Each number is 128 + 24 x the weight over its row's rms, rounded and kept within 0 to 255. Layers, rows and columns count from 0. Numbers have three digits each. The size before them is the row's rms in percent of the matrix's.

# layer 2 MLP down (transposed), 384x96, rms 0.0661, rows 179-319, columns 48-95
101:132144131122137139119120135106079121144142108093159138091098098103114128094143101144133152107134155158117146107131122137143111168148149117124128
093:071112107141137108127080122147147079137165132106169121127155191148108158165063165144161145156163136076109149148117142129120099165121097108096155
110:119173143094090131145130131095156112135102088151118144104084120146135169127136166121142129084127112155115135148103083153178100143125100123127119
102:127127092057126150141081151119099172108145124171127060132117136129117143130130081124136140094086160133125130138149139118114107118146146111151144
063:118196145179122093127132114116099142133121067103125106127122128131082101127147121142114109144128137189109124126149146127171174114124130126149104
122:104136137144098081075129112072144173134133160118175162131122063108133157123115147188077172143136096128115141121106154180130091142115132118148124
043:138162132183128164151161123098143153132140123154144174140099146123082103149148136090086131111109162120123150127159143125137125077112129170099133
129:162167100090115087125140102136153124133107101107162103143113112152059109104184120119157156140148093120155122089137116100124144117118152116168153
114:121134104148109115148148129100136129096146123107145135150135123097157111123135093162114110143137131153146181106128150149107047138161072118132123
094:113126125106132115182131157101106077137129086111161164148132099142122135070134155115109097093120095119093118100130148155092138156140196118127126
112:137149181144067120103107117103126097129150140122164103216105113119123113118102135133112139129145101115128120121093130119136106122143118167136139
118:118118138134180096111096106107117135127131155132153103169129137136079125148134167162078142125139085118155095157126108115108126128131136179141128
117:150167152103138144153101133121170134102121104144077103139142138109107105125106114137117142146147103168199143130154146109152154087089104096124096
106:118148112146122130132142149155141142106097120145165144128069125101147086128097099151119122129094095184129117121166138104138101124161108137140156
105:117135175129104145134105102094145145107129124082136141140143140102136118150145136145161138167099120126190162115132164135102118111087141142145133
106:140092137123132127092158079111144101135100116163140114123115136110179143108151146159137112080130100099138098138124126129113099147157129108109184
073:147133091130136160100110105116130116143090119142117133098105117129121133113189110108129107090172146145158131108124126117143154118205132116104170
081:188079131125082166121126130103112094146127171129116111150109143105134140110096118143140132118124148141136151120153178096113147108131172129115139
082:161133129141123124100165134100098119141158095095123108187148107096134116098106138089113115140165122078149138086155106116144149144140125141172118
151:117120127133132128118142142137120121138136114142140214122111113121126095138144125157135114149124135143092090142110126113138131073139146104125087
056:119130113122144165135160099151118174104128167147124162165088141068155077175122130111131078072148129160152128148134101098166095118143110136144159
094:149096091083104148126105187129104153136160159159119120101144131112148115122136144136103133143145122166141155143096132121119150140107115155085144
128:111108124115121138129141144140114134149096163118154141068133141140119158187138102078137083161117096101164101147132174108110117113174136119122129
058:103140143109129161133104061112115121136117136171111179166112127120135144119134174141125155145089135136101154125143098145121155112164108141140178
119:138122171105115093084120111124135102137127146130150118161128124132125150150171120154140079136101113148098148143130093137144100138168104115158114
115:128109138118164133127166116154070147129128114111156130089113121084151089100118180129138118133094107125137114137119105160090130147116146124113102
097:136098142135111124124146122155115112152165114121156126108166173151198126150128110140131117126118139106121128119142132108141150132078153086136115
016:098167122140129085111117145095147142147147162100106156092095105105140077139096150103123119114138130138163090129143163104160117132123128149133129
097:123160098158144125115113105126121131104132167129098133072114074123104132105101126179170117143131149182125105127136101138107129143147118150157131
111:164107149114108089130114171123136163110099161165090128091127165167171127097173127143092089146102113123124118135082138116115135112121181166125144
101:088158160156111118140157123116138128100103124102137090121108145162059130147143085114118133086106133118160112106143114138100136118121157145147087
102:124174113123195154089118144131118125157147192151132117118096130137152116092087125150130109132133137089165073144150106147100140166166095134147098
095:122099096090088133096181142105113128150153142167125119112120135166179183120108156133111112117130154157082100116095164110126141165130117106082110
099:158134091115093131114126127163163152156121131118090134113134117137102153093144097106142113124137163151142112143118104151134156111140159106121140
088:128103157160140135132116133150141100117135121127139122145130129148153115156163111151160167133120156171148111156174156142132087112116093124121088
092:179125086119165106132124130166181147127158141147130143140170127115141094111145160113077117126145126105109114166107156151133096155098113134161145
100:095143138117100135126090140137088158180086184154165145121130111160141115110106153126129119156158101165141075125107097110116118097159149124165110
089:143173095119127097069130115125069101133133105118101101155131122121148152149127109104136136122138116148169129145157121143111120108127169132149156
124:128107147097151102098116110159137162144138138104136103130115114116141116138194131086144118140165119136121113125120165097126119134146117148107147
110:145142152118105146120103156155129177107118129114139094119132081113096119151144122123099105147105181146127123150126155111129119125159145091146119
101:144136138114144098144088106101139121192102165145159140114110080138159123093109101102105112128164134093146162172121142107136133160121145150107096
084:132125114147125110133111119149104180151133160157112137087180120122202114135176134124139125147133108148122135154090124107151132137112146127097106
113:123151071126142134130080171097144112126163147145119135129161111177155103132114131119128176131112125143093121108112124173099115165141195124134137
091:170120085105091182107098150132120041106145080139141115137129126106111119146139120140143114158151099120135164158162136146153108109146131127138116
098:105167103142113140141125122121155118121121121088112067122099092119158130096115190111142142122100072132137136116135135152104158108116125155131144
106:137148133117144186117142123149078135123141150176131123173104123086117095122161107120079112118155098143134191109111082113110115118165087142155170
076:155126077107101089108117152153148129120172115128152154106137141120169060112113106088107138138151133122140123168136160137131122168124082125130106
139:128152121077161121143107167155173141140106130143109127136143137115095038099158126156122102114143104128120115154145191101113143135112143142113119
101:105108106157086132133102127132126160111141164126112113115147132126153154128106089169157144106137094153124149150152153126110131112107102069145166
072:112172069137129115113147152127122106142134118139175143142118148160127091110100135082160127116170135115134049119149141101138112112095116117125142
111:086139122103145157133094193113134128122151138151099149132125112070108131140126119102089134107148145131129134138147110130093158129104148122131135
106:143110120111163130080141133103135133150124142186122196096092119139117101161150106141137108150111105173145090133145096087115118124129119153109159
114:187098128111151140171125096129148135118134151207125118116123119101124110106165118163082158097059125128137118151168121102109141140146144128107141
131:123133131130107126126094104136151104172120158151109144163113119104136131127160150151126125117139201124123175129142107122080129102111197146153175
093:143144111082178112114148150125117139120086116176105147139152158135100090125154126128084133145150163114113100129119135120098136145178126152117100
098:137149148142149113119109168143139180189104152102119129139132113140149148100115140080103111123107130158112073125127125095135134165168135116136118
079:102156095128112130076095145127185106133128111125219123158147171131138080160122099098115118101152111116140095124110142100107112154159168129149144
109:135118132114134138144090145107139107161132151166087170146111113105115131102152141086116121111159134181129138154163120125144141072125152121121130
104:092084159142117180090126127128094142138115117132124148188128128116116158110125152162142116146168092105086136144147090142127082132096127100124163
096:155137168148176145144145114142139157141089074130112142120118116134097109157171106095101145104130127117171116146136143162110136124142115087127131
094:086137137085115123139174115126168145101145129111131135114142100132115160159099117168134134123105097132139159100123124134145125076126140118169189
085:152123137188129153097141123075115144124097154126151085130092144114127083167104147140123163115103116140120125124092106104084148146165145115104155
107:121146152150120108112113102128150148134099088138109117126151132158122153144099129180125149116149152090125136124106100165093171109155119188087159
133:123107156141134125120123118123151115125145129158115140120150175111109158098130117126166103108136089142058112166157118109117147165147130154163101
092:131142105137113142136115100156111143077156146197112128140124137145068130138121173166169147134116107140132087103136153125107164127157154130128103
081:135160096146139136111114118119140093132142110091116105145139109100137123148131074162107118124120135146132117115147119133170124137142135116143102
083:144139097133115113144113146116117155187100148110141132129102133130134107081098157135155155144105142113109085179130083130114141152117130121154115
101:141125123133130109129098129122145129185138134172127173122103127112138084124151128109153121102130129140104134183128113122107128127077122104142086
112:123126135133164109119117187117162131071109099107091159111096122133126115126181129134137129131155140129101075170134130088136104130120178118150134
106:186141146079110139147127155108122101099139131124151128122098119124088109114136151128101124124107153155134139144176135139098154126141139123142139
110:138117165132113150125102137133135090101120122123120068091120123112147165130154173135120154168075119122137168111155180145089138122105143111092109
105:114146146084109103125104124104138093095159163160171143145093113110097124132124147157119108141137097099127127143134124146130110116106185138161158
107:152157115109156105129137177116156167143151143114120142124168140103108095089102164163135160105105109096139098142120160091132144127122123133128110
066:134120141120140102095098146106120146124159182166109090090103122135123114108149113127133129093104154135101141130129155118130136170143124143090106
089:151140146100142116138110144131106110118121119094115105114135128118068150103158131144102153102144142175112141090149156118122141089165134132115096
119:175093119089112147117106124102134130126108138158144141141140119129179102144086119129136186159113135144172130109122106097154101129148156145082139
109:158134148126124139097098126078120127090164130134174112179145098152127126115141122144170121104073139088133106140142140190115132144177106122130118
097:131148129115122100133146130169155154149102133130142119115129121147137136113146085074084115143158159129113160166122112102129082168116124162106092
118:125107097113088162091090102141170136155111119136133160149123141104142148156123107135102140154143115167152151092142135129092151117149132103149100
104:118126102096124124139111127110122130151126175128163166112144089148088144145133106098132143118098122110082168100124167094108144106120139154150117
118:137124151115140145098152118145122121164136124122145152096112110080128147126101177122141104082174102090130149183137116150133106128147120116090150
102:155118108100133152124149124140148171169137147124166157103110111122126131121138116131154131147123111125139093147103076127123124100129115090175091
087:151156106122131101132117166134094155115106099150111132106154146174149133086144119077120127100121136123152148141107151103127134129109090074177149
087:115115120128123140106170141107149110155130112125160181154107128123085104105120121154127141122119184052161145144165121153157128119160120136107152
094:076161133126098094112194107162119117103097114082155127146108119111144109180144134162167121140123127109142157137174091135137159110150147121155160
102:152127138112124169144097171126139176178104159118129126155109104145124105087113132171119119095161147092132110147102127093155122132129132108104090
098:110184112106066121119144104107152128093132078118141132124130124084121155148142089139137144121122080145123139069136140154130117112139146117124134
094:106126127143065116132121096125095125136136108109140115168204125138102108119166132103091131150156130148102106135101096145132156133137140076107162
107:137146138135152102123085134095144145137146139128121159121149099147119157121139170139105122134144134118122156166112141119114086111130132160104098
106:139129134124141169118151122116151173158177068153105146130152125136112145107129112118113148153108134138134112141087139125071142134148129128159179
107:102133107061086153151116157110139166108107081099105154087130134128109145132144121163115144117155116141122097115150156115118149106146079127116118
079:163122096125129102135104097114129123161155133074109145129104096127170138174119145128104082113162153126144180125104114081107133178085130157095131
079:137122147115157112125075139159136147159094165173137131105166164123157108132159124134085105119129131155141113139103186104118109118135134069099100
086:097156142168101146146112096118169125100138106131161092139124144122104147149141137144100110130066120104128153087157155159173154104093135155133125
127:152130121130120111155130135157147154157100120109127147142122169137142125120150083118150118134094104135102134147149110062141148168141145178129133
116:116147094138101134127162121098097156091111135090098156145153115108125120131147095159132103120078117141134108099105148129125150129112172115119127
118:121155159116135148134123166142151146152160119148131134135088150145100108137155147138133110179170132146134089211129136089111098088116118119124158
084:084118142114129126114077096160131156128104145100144116100096169125124178167129178119126145136128143145080162139134140147107122132149157124089110
097:115162135121123142103140152130139120133101143141146155137136109138176114122060102097124133110101164143139133149078131085117151163117154093106085
138:116131112083186113157115147138077124158125078173168118114113101126114124131145126104134145116145136101129073122104181098136142141113133159117114
126:134138120103132159120169131112136138146131119167138087108072126137130105139152115190093148040120119143163133153145145114093139107090140132156142
100:131142128091151140116128138135145123147128135159116108141158113120124137154078150141083128064148121139131101103111120146153102110114137112093103
097:159154114091143133139122131168155125118124120109095147133105128137144155099104084101126086137129114131115136119129089118140122127147114139162153
104:151135152142139130127115135134157120169129123140097120175122150160162077126144135175094121088126097092083123147127099135084123148114134152114104
092:116133124127129118155115121106147118113126116123114111149095138168112111173168110101123113110152110133165122114121111164097124152138117141089180
122:176118153091156139165181145135138164132117154093121132170127108113157124079123118146125084093122149123105114161143100111096152115095135121108111
087:172130139106206143125130148143162141141140149118144114136105149116116102119126159111118086122177151148084095136123105112135153155148141127098179
096:167138089127163130102100131142130109149147127109123149141148091122174142152140160120094100093157132163102051118125178141120160127117091097141130
079:098089101154137141127166098107107121121109130169135146130118128120138086155116136176149111132102172135122101125155120143129124091107118115130177
090:162120108119128129175179128108150121128105104083116125141131098095161137130134159104101157148110119153134119143127137131133153132129178153132138
101:168138129124086132138142095147133152156140105139102115122106147093151106120148164138138114068171135179148118151138110128097161108120102122123125
105:150163085120125133099138126160104142116153125125114117124109106129155092130136116096144147132166111113164112135126125107137119088101145145094109
093:146146139085121148154123141145138152114118112141172162131132109133155153150102121111089102115156143133142120166085078178121110153160121114147115
103:160157111123162168123133093129139164143095178119122135114161138153120148131132131085086137108137153145148109148100134146130155096145149096104119
103:149119130097093184134093116118108100157078135141187105162111130105099113150158111111110103154096111156147117130110111159155104107121147116146133
067:085098118121141100117123148079123091182115146122097127126113167160140170155118119101135124128122112100117125143140140094132077147101137137126160
095:084149097126118142141125121101146131114146114120171110129137112111114158153123124157135118135083126091140174067127139149103125110114146095164120
132:150117112124148154147136140110126124147129104141142132141126105100067126162103092122156142103130135161169115129149125116115136130115150144161148
102:117173162104116079128114153160119155141130130117116129151181118175171141127100119076080150115166155142137149147096156159134093128152107122145097
110:141124151158141132132105147129168111117179130111196132174100086137129162113086130163160102149132113081121115144145145148120116115126164134104149
089:098134118086149139129111129159097156152147127155144129153079142158131142113140171156127117115136103066131129119098122122138127128083165131130092
112:151133092114131129111136132120134099143088090134158121110143113167111104131161125154125160104112104188107160104157115125090128120128058133143145
107:104116093111127095152131085137123150159153154140154149144123103108110129138166170173133136129137150122105133166133130117136127115104135156148183
093:106150148112150130124075135139136145160148157122109159116151128124144135124134124100127099098177160134124140161095135139150109160102097091111088
087:109139111133091117152097124146118149125118099086115142146116145102097161157162151082138164145143103101134125112136123173132138113161133111115143
112:155120085092108109124142147113115155137131138090096153116140122143165147136125140140100111115108120134129139139119141120168127124134114100131116
133:153140121113129105149141120122127101157175105146138111148114109127081136130116118109146152142140177112124139169171145135114097103113119082131169
086:151135101138148130091095100106139162140151156130111152112136118125170144101113127077102114156166118169084098160111113140110086118153147124109125
084:152148126138101148179120145089147135143144113147166140117123101139151131121121120124117154074109142184116132146113092097105151100154145140138125
085:123119084135101100141119105121153119126135118148115146096128106142132113176133136180149108141103133100129169110128107191120144098175124121168183
077:136133128129118149112097161130124137108149138125129115135115127130162079122099099113105157124150134099124095102096180137168139156084124149136117
084:142160126103138097149108117135140116136123149089123140126136133133155148118122137068119126117137139185112088153104145078108107160135120150137088
078:151142104123163104096129128098150115128073094114112137154137131165131099141135121103121100152153114103106147135126173123115087113123125156119106
090:135143117094144093118115172134128156139138142111156137153161146140120114093126164133110193057166139135148163126104127123104150137127090131157142
095:187109132105145117126096125125163132158135097146091085126161110133127165116061127155148134158160112144131139137131190072101116109115100139137129
096:138097119113164127113137101128136162132131181113151153137136103155106124112140123126136097113163158134103083092136110091194148093092138122170124
070:144146104137119157102135134134167133109119108126122091142118084115091132087095151137109083112160128156128067163149122140182131164139154121152107
110:147090151110095095076131143129121117100114149168137182111120145150164133169120093173179110097115116131138164153128135109097142092098139130124110
086:147135073113155099119100113103139141175108136081133144110145126109144103092093099097106109129106109136146049126144117116152184161133102124153148
092:145083108118125126136128161152092141160124131125125107148130113144145110107137130112130111107164120135120109087071158107131135169105077153138092
100:076110120111153158145136096125134118131133157115087151160102118121129157155106151117135131086119180105129131134174068120149112126164108133082113
# layer 2 MLP up, 384x96, rms 0.189, rows 180-320, columns 48-95
110:121129112115129144150138128110167113131156160100124133128107105121150129114161113083096120133109141168099149096150146128161134170138129112113143
130:133138165151130059141152133091164129108096120146147127103105112097095146156144112128115116134118086142120154154078109135159141122113143103138080
103:118127125133185130123108141123113144160152133133115102150135151136100144122169127114114141125157124150133079133121101136137147136126124115057112
070:150083165074083140100114091164088106137117152149110172158103131122127142191129112144144129137173130140119129153100125128108135160125171132099134
122:096137170149152131097159140094069107150173177073149115114143107137111113106119112147131155134174109161094133134155145142136107146130162139115144
048:116171116138166148117149114121108148102111125134120138107101138115107138129162186121099121088113136104145137146173119112143099130166090111092155
105:127124135115092122131115117086114122170126127149134077151129165154122119124152101126157136119129132143134146106084126127146139162134194092150148
123:115153129167114137123128119109115165081090136096152106122128082121114130126135128129103098168145177144114164117105145140140069144118097127134167
081:149092122149105174151119087138111136131127075131165117118140105136122139179077132126133117131164124163128139154142108113151108174098100106154110
108:146129112136112129131138112103106080131121125112158112135146096113142089163130164114161160120136122164128105113101113114134166153075158166140177
122:139130124162178137098130103108140131103120169128130099154112123140140115161095189139102138130161119135164107125118149104096171134127177129122102
106:117124152120151130128105103163122146112125112137136120111146099129127094106108168094112107138156126132161085133114150159173162103099131101132110
126:100124142123121147128114173173172135108089119123121125110135128122163100120124130158101120117121129102118087137115165129133128129139129145098206
109:063157150122128136101157132092117122141126179078119143104119105134137115153111122148114120144130158195099114123110158108106149114134117144093177
124:109105119121146119166117116129194087136103145095158144126121116101121142133109152103089085110152132156120123090106135152090123137125088134150162
076:095113168125109119121121147112136166150141155137115201132114110130134149130088153149119128132113100113116118150128114128117127091148140155094109
088:159113144099158161139117106099129126104126101144124119096138150114137114129142136100124112160093105138167131135179162119108100116097109092117141
086:117119147092069134120103163157106121129162151117180138117131142115100124133096122102123169128149132131100106126122125096134133129151152145134123
121:102137114142156104146129135119125124094129103149134130134127146095169149118143144125142113164133108095128076147117073139121173151098132087123153
057:128106161177166135147091146136193112107141148122136125104143178135115093149114112126133136110097144125098143097161123103141106108127158115144120
095:192140157108162144106099153127118147094135136151150156075115089113153107129142141142122140142116137084125128151125117141157135166163124118121113
126:079127129156135151176148096132128135120103169109143128101146151133149137171133134070105125169156102089164089141113104142103105178118126126148108
068:132192133122107151138119123095121121125157126150134163104155127127143131105123146134134161106092154164131128131120126146109147085123118120095190
117:154137147101153111069102120118107098132092148125167092142157122130112130145119098098102090115113153147097178089124168112152110119187124078140102
101:085109086118120158101135134139164114079147114079091142103135150109133124135153162141116123141139162123128122165106113140148129159097131127129168
101:149186101127115127152144088156128095131110138127107102105144119063126110116144143129146138153180140077128123139113147158094104141149109093177134
024:121106160092133137157160091137107120173126105132116117167147098158141142137157084146155145113121147121137119144111162145149153088158140111160101
103:108162096169133106139110119120160117126106176106094118132107078134134147157127155167125126137115141176168162144097135153101097135137118145142145
115:127094105136117118137153169115131131136124137121098138099129153120135106150177169116115136146093095077111106121081154120132091129142166165141131
100:123138135093127133098145107121122148149144154104139127135126092150176129150118184149179123151128121116106129132128109096136124162151119096138148
105:092136133148127133119068112104127113067140123140104145127118114122137090133119135123156095150122107102138135075225099119151135126122114144138136
092:116140144116133140149084145144142116143112109127110127119118119073118092118134080161155162127125140135142109077161121168116121153133152146139138
084:154106160097089113121154139167131121149123125143176129087163136131169133091145154105129115144130115150127101079121089090162154149138163086086149
086:176117126109145123148119106080144142086128139094119152149144107163156103096119153144114151083125126170132151158169144128129099103111128082099109
095:157124138189140125115149106124108107138135109154124150114175141090126137132155114120123108117111116109114133151166135100170128128155135132088118
101:132132172146098128101134105124110114103089141093156110106161062102144136151139137119141148129139114202153119096150081123127170151124136126178115
093:149088133131096154119133101127151140099091143054145124140118122127160129123124111137125133148135133118055114162158142126146123143127104117138144
104:126098141147152046157116084147100145135124109128100116145161143136105155157160127116139088132144150138136111104120144101131105165148119170105103
107:073147101138165133136121143158112107151155096125109162083149126121145121140107117104149127085107081098155131147140163123124118169133174147121088
105:126120118101128140158172107170134131174129165163160133157131109160147157135107161097093108147150148132082139128108137156152109115072131119140129
084:145105086144154120119103160119127180094118147157138115120165147117129122115134143163151128144144125150108164131137128142113145180106151117102148
108:139102141142155144143100113080142134109152136077129092118147132118168148084104111116157160137069093128154119094142127140118171117159160135142138
089:147133153124133117119142120088133131110122085129127133133133096122104109139140164146154104162162113141160136185140102137150097117126116135111095
107:111129137099130119160153122169130164154147184127130129112129105090129084108129137091111142100141109109138124117095119121080150163129106111104106
121:154153135106115148097121129102090096117101165139170112151104123123122104125176170139107121141139122144116190070107101120121124136165103123145107
075:134122162140119141150092108104088145147103119121100123082094124134120175161112163104106093096141110177143138128162131070182174101109118116107107
118:122132130126154154168138141155104118090135107139123124098146101135130116168081141108175135103091095086128106125108139129151163144110140093130059
107:174133124195125131155082150139114112087130137117114085187160103155097124115125129147122129095150118126112158177144160098112144138104121115129115
075:154151143194116153094142131113133141119123130117130070144146102129168079166118201091089140094121133131128131163155117128166107127120128098130147
095:087095102170113137193089172134118141125128119113091129143098134158132098156114158122104140136112139156120123143147130139122150147140117122090123
081:134159179143125065096119114118143134118137060128104167124126124121123125147105166140139100142104146104151145167082138159137149151131145099134148
117:151089089151181108137150125175169100147147140125160080140122182102130117150134176126125140128136139125118104105106159082122125151121135104137165
121:098129085120082151137123128143074130182177117156094123158174134140171135106128172129134132116121156125128113115115144141151125117161115101099134
086:135097124100108065127160142124117194107110143123152092133129144125113123142133186128160143176107152135135189118153130149172135142145123111132152
101:141122163126104108114102141130112178113119116133133165109141105109092153104145146111090139137095114093126149099169144108160125174133120119153166
080:090145127157108125107144097135161137084067134100129149103126129174118117158120130165087110139159169124109116130120152130096114145175167129103162
101:139126131172144137156145130165130131123121129143062164152149146128117089146109151105101141114148123178138121108077125145144115115155104105179130
095:114111082151122084102170114123158129133128103143152129122146159153121130131139092121130128108119121127145103130115155171134097112117175119119083
103:117122126121147119109134137136117092132193126145143195140103164134142114133139092111151119142138123122112106140123135114135151188118142123134150
114:125106125133117148156101116126137132109135132152108140104125140102094141132131104091121130109110136190117106118120122118120127133104110125162130
095:087127098111138053087124099139141123125151137153075136105105131133153143111100124118136113118128145130144146139149138150141143134104147154112105
108:139121097125163107108139084130178153110097147122177076114105139159120129118127163139156119120117121103139132097143130137110108134132127111085128
137:121156144143135110112145095123066147140139155144129133148132177122125122082166153097159111143109133147175112104088105128154085164142136105133101
106:172134123139157126170121157117121103168136110113135116145135114086147140141117100111079151109164150129100178155132093126169074135138114132146104
092:134110117119150153133150109136068108121146143115124142122101153121164094141116135155103107112112122111071114134105185125131155127097164117116104
079:134148142131081117151111123102096157119117074126136084130134113133134150149149143154155099118135154132137116085127116136140174144151101111131112
091:099153090117126128167127129108124148139129154141133108122106154146143130131135117119133135146159133129134173130128118117161150160089135138124127
126:114101176149166125135149147166120150123096122102115136102126098139146135115141126109113147145172137144149061145123140077090108113112184124108152
112:121095147096140079134139113115095145099143147122124137107167158120143109141138128110136111155117126161160121148155141088128108139144155184145136
116:092124119145150130141131144110114165193136145155112109142101127150132061140107141116110103105176135101118131170136155097103136150125141132147125
085:144107126174172153160139144122170129102108133143094140135116095122179144130110162183095140145123127101144085119095104131131116110110111124116100
111:127130121109133084122145164137124141088089144133162101152168123112114140129135179171112091168151164087170154144098150148131129153111128111127096
069:132141168120136107116171163130125147124123150158120159174107138130096113072114118146092109164138116118132133106136127135103174110137081093162137
087:136151132156130141162171126114118163150130142125146136098132139122180135177107094138094119116102158111121106169134115134092114086123164120103117
098:165110128130125150136122127124171092097102119099112130132140105133116114121100147085082146158115166159137101101105116113140168115149157196093118
121:117151118132174094130167163071139143123173085135142153133140095141136112149168122078112122126109165113094130113124124172160100095123100117127110
103:059135115156127152161175111119124102119107119193140086094113119116101165117163153137115118129112109150112120133148137101154130100135126140133124
110:159108142098141118133113126130135115112128106114119137116133093078124140156117155166121115157117125107175144109109132097125127151132135081126140
119:104102085113157120158162190123115130156111123112095126148142088162109137130107166150109140176118144089115142119087104108096116133128118131119103
114:147105144154132133137154142147109124094149139126094150146134132125088157111137148150152071113174094093147171153111115166150105168152127113105163
087:131129120139156106137190140123102118139102106126119144075137150116148126156148107145125085158096107127127124114118126180146144152125172100149157
081:149165160123142124118104140104133151089102137122095095110136154152125131152108158111135096122120092142125137122151173102117174114093083129106116
087:159111097095130152121132160131133090180124114122135167066095126139101133130104134121131148077158154091194164097114130155111126125140092111139183
102:128096133115090152132101132110120112094120134186141138129107117133093116090133111133121127122122129146120104093150148127140114143128124120095102
099:128139133083159152144199107167153126118120164125090124151156123088111118118132115112162120128098082131111113108141152114121156112119103142144125
096:124117126108133127112136130146124151132135139164130135124145132140140161126132110156105098146132153119112143150136160122125110144125130106130126
088:099143148134165108108159167157148138118111128132112136131141117157138134096099092104132099121148141152153132162154084128129118148132115149142081
098:138154148149126120165117091139139126098163124153138146130153162159116135168082139123142139088132155176150137090139143117096105132106087150091111
103:142134181144127156148174113101125156132161094156123183080132158134106131123106123133136142166112134165145122141093140128123153144129140124142166
109:117129106123111144117138165159146111100100093090150162114172170101061104104138140162116163151126146106152127109100155186141111167127139135145096
080:139110088084144135138112118094131114153129192137077114134137128149099168127090182125129091126124087139139165098125155083098139148088124110099121
077:157133149144162141126145084144109122168087180110151132108103147102119126137154140117114104106118119142104177122172132151104113098132136098134138
104:153125111114130138129117142137095097153134180175103131152119153150145149103125165148168139123163118135099112144151132150120070141138108116119160
108:118119142139140138152114152113104084157119145093115097149121170163168169113172112111154145152137112139122136106126087116103148144164083167110136
132:106099117151144136141146201155124152114138114103126162158159094138093124146130171119150098157112135107155129140135123134124139146119135126099094
095:139128163146135150106161125131103106074150120142087098163123110135083110129112154144193123153129138113131125132156133141112138106125137153115115
091:119116136105157111142122093147160114129114106147112097115133142119173173114097145106126113087114103134144131104152143154110145152198154097105119
096:100165114107126164136139113098137130123139142124119145099206170093127105121148128110101160134084111090145164139107117127146108113111139109168146
127:156106139082156149182150117134124142132130115107136097129138077151142143131175147112149156123140119049094126101112173140140141138151165134083087
115:134149113135161153117134149117092121110087092161152112120107146148130109117143129157086136119103129138151130107149149131110117143145141130099102
097:140150114091136125170120120148110133101136141131110126122131140096094121145132117120128130098092130126145108142139107157125148152122136115187123
087:150086122129113131143106084116116113132140137114115149141136104190105106120117137118130102150101134112097154094134108132151118149089131151085124
111:140149118183102160182132079147083090115132106115109121116109156076089117164089124127159148111107174123093116166120109151143113155096190131184129
100:103115093123168133115125161151137089099161112112130133110088075142099111108136157147115131118110106137119175141097128134147137115183161119112109
105:174124145118155119152151095105112112125161116094106131144155119109141140156136115133161094117120085118137128116168156167108132128124121116154152
093:150146177152083127100119111133129111117131117141149105136115111106150154147188130127165129067103116124147127123129158146128112109134150119160105
092:168145137118113122128102162125141125134144145102123148147144115141155117114145154125077161088125139104137101099089124140138114135114121120130127
079:131120131171150116145102136166142131143134144130109126138153161156171121079146158124110170154158091143139131130162092095115142090160170091119102
088:174110086133155115163118112102094133133155133123132124110154135144093099153091162138142121150123161128139100131118112125120078137131122175138130
105:153100138131136145160116159134091147122102122125134093153118108125186168132107126174079111136120189163092154141132100126136120122152084073127144
103:131138111080111109171165115120107120092083121130117088135166147138115135128105119112122139153128138159111115118138109125172134146086195138113104
091:096141126146119119155112126083119143086136115175141109074112130166159128143146151130115150097122146118134119140135091130124118115138121140185097
098:177132138126137139108177136133133154108151085132092130117159113102163102137085159110131106103121108136109118079122121089162173122150110158091166
099:092124093134119179109110124125146119122087122086107117122148138144149166132118117110104107089150145109136084112131151131120122107144139084122141
077:169135103129147114146135116124106145156139137142097069123137116146130118137188118157121115165156072127111082126110113137163091100106113130128156
108:138100136129129134135147158137161133154127105096116140125134132102126139140162152112151169126126140085145140122131127072126143146134129147158107
111:140120125160138106116128109102160094144137088122089143142142108151125173148108115103175127128125140146122139084165164144121148121132108133153125
093:124137136136125135162159129151116140112118144131141148152122141102127136120102091088148186162132130060130115099134139158106129158145142113137140
116:115164134115088108161141148079102117158096168114132119142084162113109083122114155141102090146184097152166141168142143127154137152109161159156104
093:141127120136108069145106138081159113160113109113162141115148119141109093104127119138154077142139122147148146164110101117172144160191128098160118
129:133128103142136145107167150118093126147107138114143084092133113168145090089175124106123150110089107151133145082144123126128108136140104148127093
103:138081107182081153152133109082119132110127145149143132154152139201126148143117103132081078147096135150143115140109162101129142119115130108128120
098:112094151112107164103122148158131146109136115150120069121134141101093100129152125121128173144168097099129143157107144178139133141140132100137141
099:087159115141116165156102149153093138169119140129174149159113131175127170105147145159115138112141152113116075115076167126113140125151107100120162
100:123151143123138087132153147075150166098112139135061104095122146123122142118147138156118120082117136117144156102150122089168143151156109108114103
111:145134120127153137153113119136182108153154075109121084085155142133106164151113120090098148104112172135169153105134142148136124153160129071141127
083:135099088171142132126114120057114104118134085147124142086156125139163172110131138123116126099105135145126089105148143131147133149132164160110121
088:146097103133116121106129098143107133145113141117105120121137119142109110115110137122117141145146153160137135126113118064162115115103120100124146
100:145080145150141158138119121089188138118124147114139108108122156126085145096147090137101156134163109154123123121148111112099156128145144139153100
081:102164136147170136148131117146130125122136132087145097142132138106105115120104160124170099109113126141181142173155106118151143132159180147133117
097:126126150147102131099120107090151108127162114137132112108153142092126121162123130145129140129113096112141127136139134147123097112110192099179122
090:076132134097149116094135150125132115115132093156113169096154138164140134113116104110098147189155123155142120121133129113097126106134142127128125
089:108133200115123121131113146135123110155125118103137112131110138132142138119125151131135099075142178151126144127147145109107100145114163131118134
093:118115105149108144150122156132159110099158093110158142098124110131148215102106146145126151144174135153129162101103166114113135128171149111154146
087:125142116140131143131106157107120140129156145136131141119091150122104117137071142134083157076130065105102162120099166154120102139102152144114131
067:132100131094119132147114146097074152145130152150127147150123139142135171166104094101142108114106120111111111116160159108150126151102142152124134
118:121107167118104141129143109132090153145160130167162150107118162123142181171115162126110107099138118131144092111072095102102159128140123119146126
080:129112172119111125118088135107130093155129145124096147149106131157059156097139143160145133105110130115118121101121104089127113085091144096086133
100:141143132180138108140123124095121083121084069134112114147167112112169144171120146107175098120127149099139106151164119109143099113134142157094115
090:085153078144132131112108154140130138116141167146117127116092128124107112124077122114104144107084132158097100156140112130209121139173100096140147
122:111116121147112138109182136114154090158120149164068133157147157143187141162132124140116117159143131128155145062143141124089166122131122136115129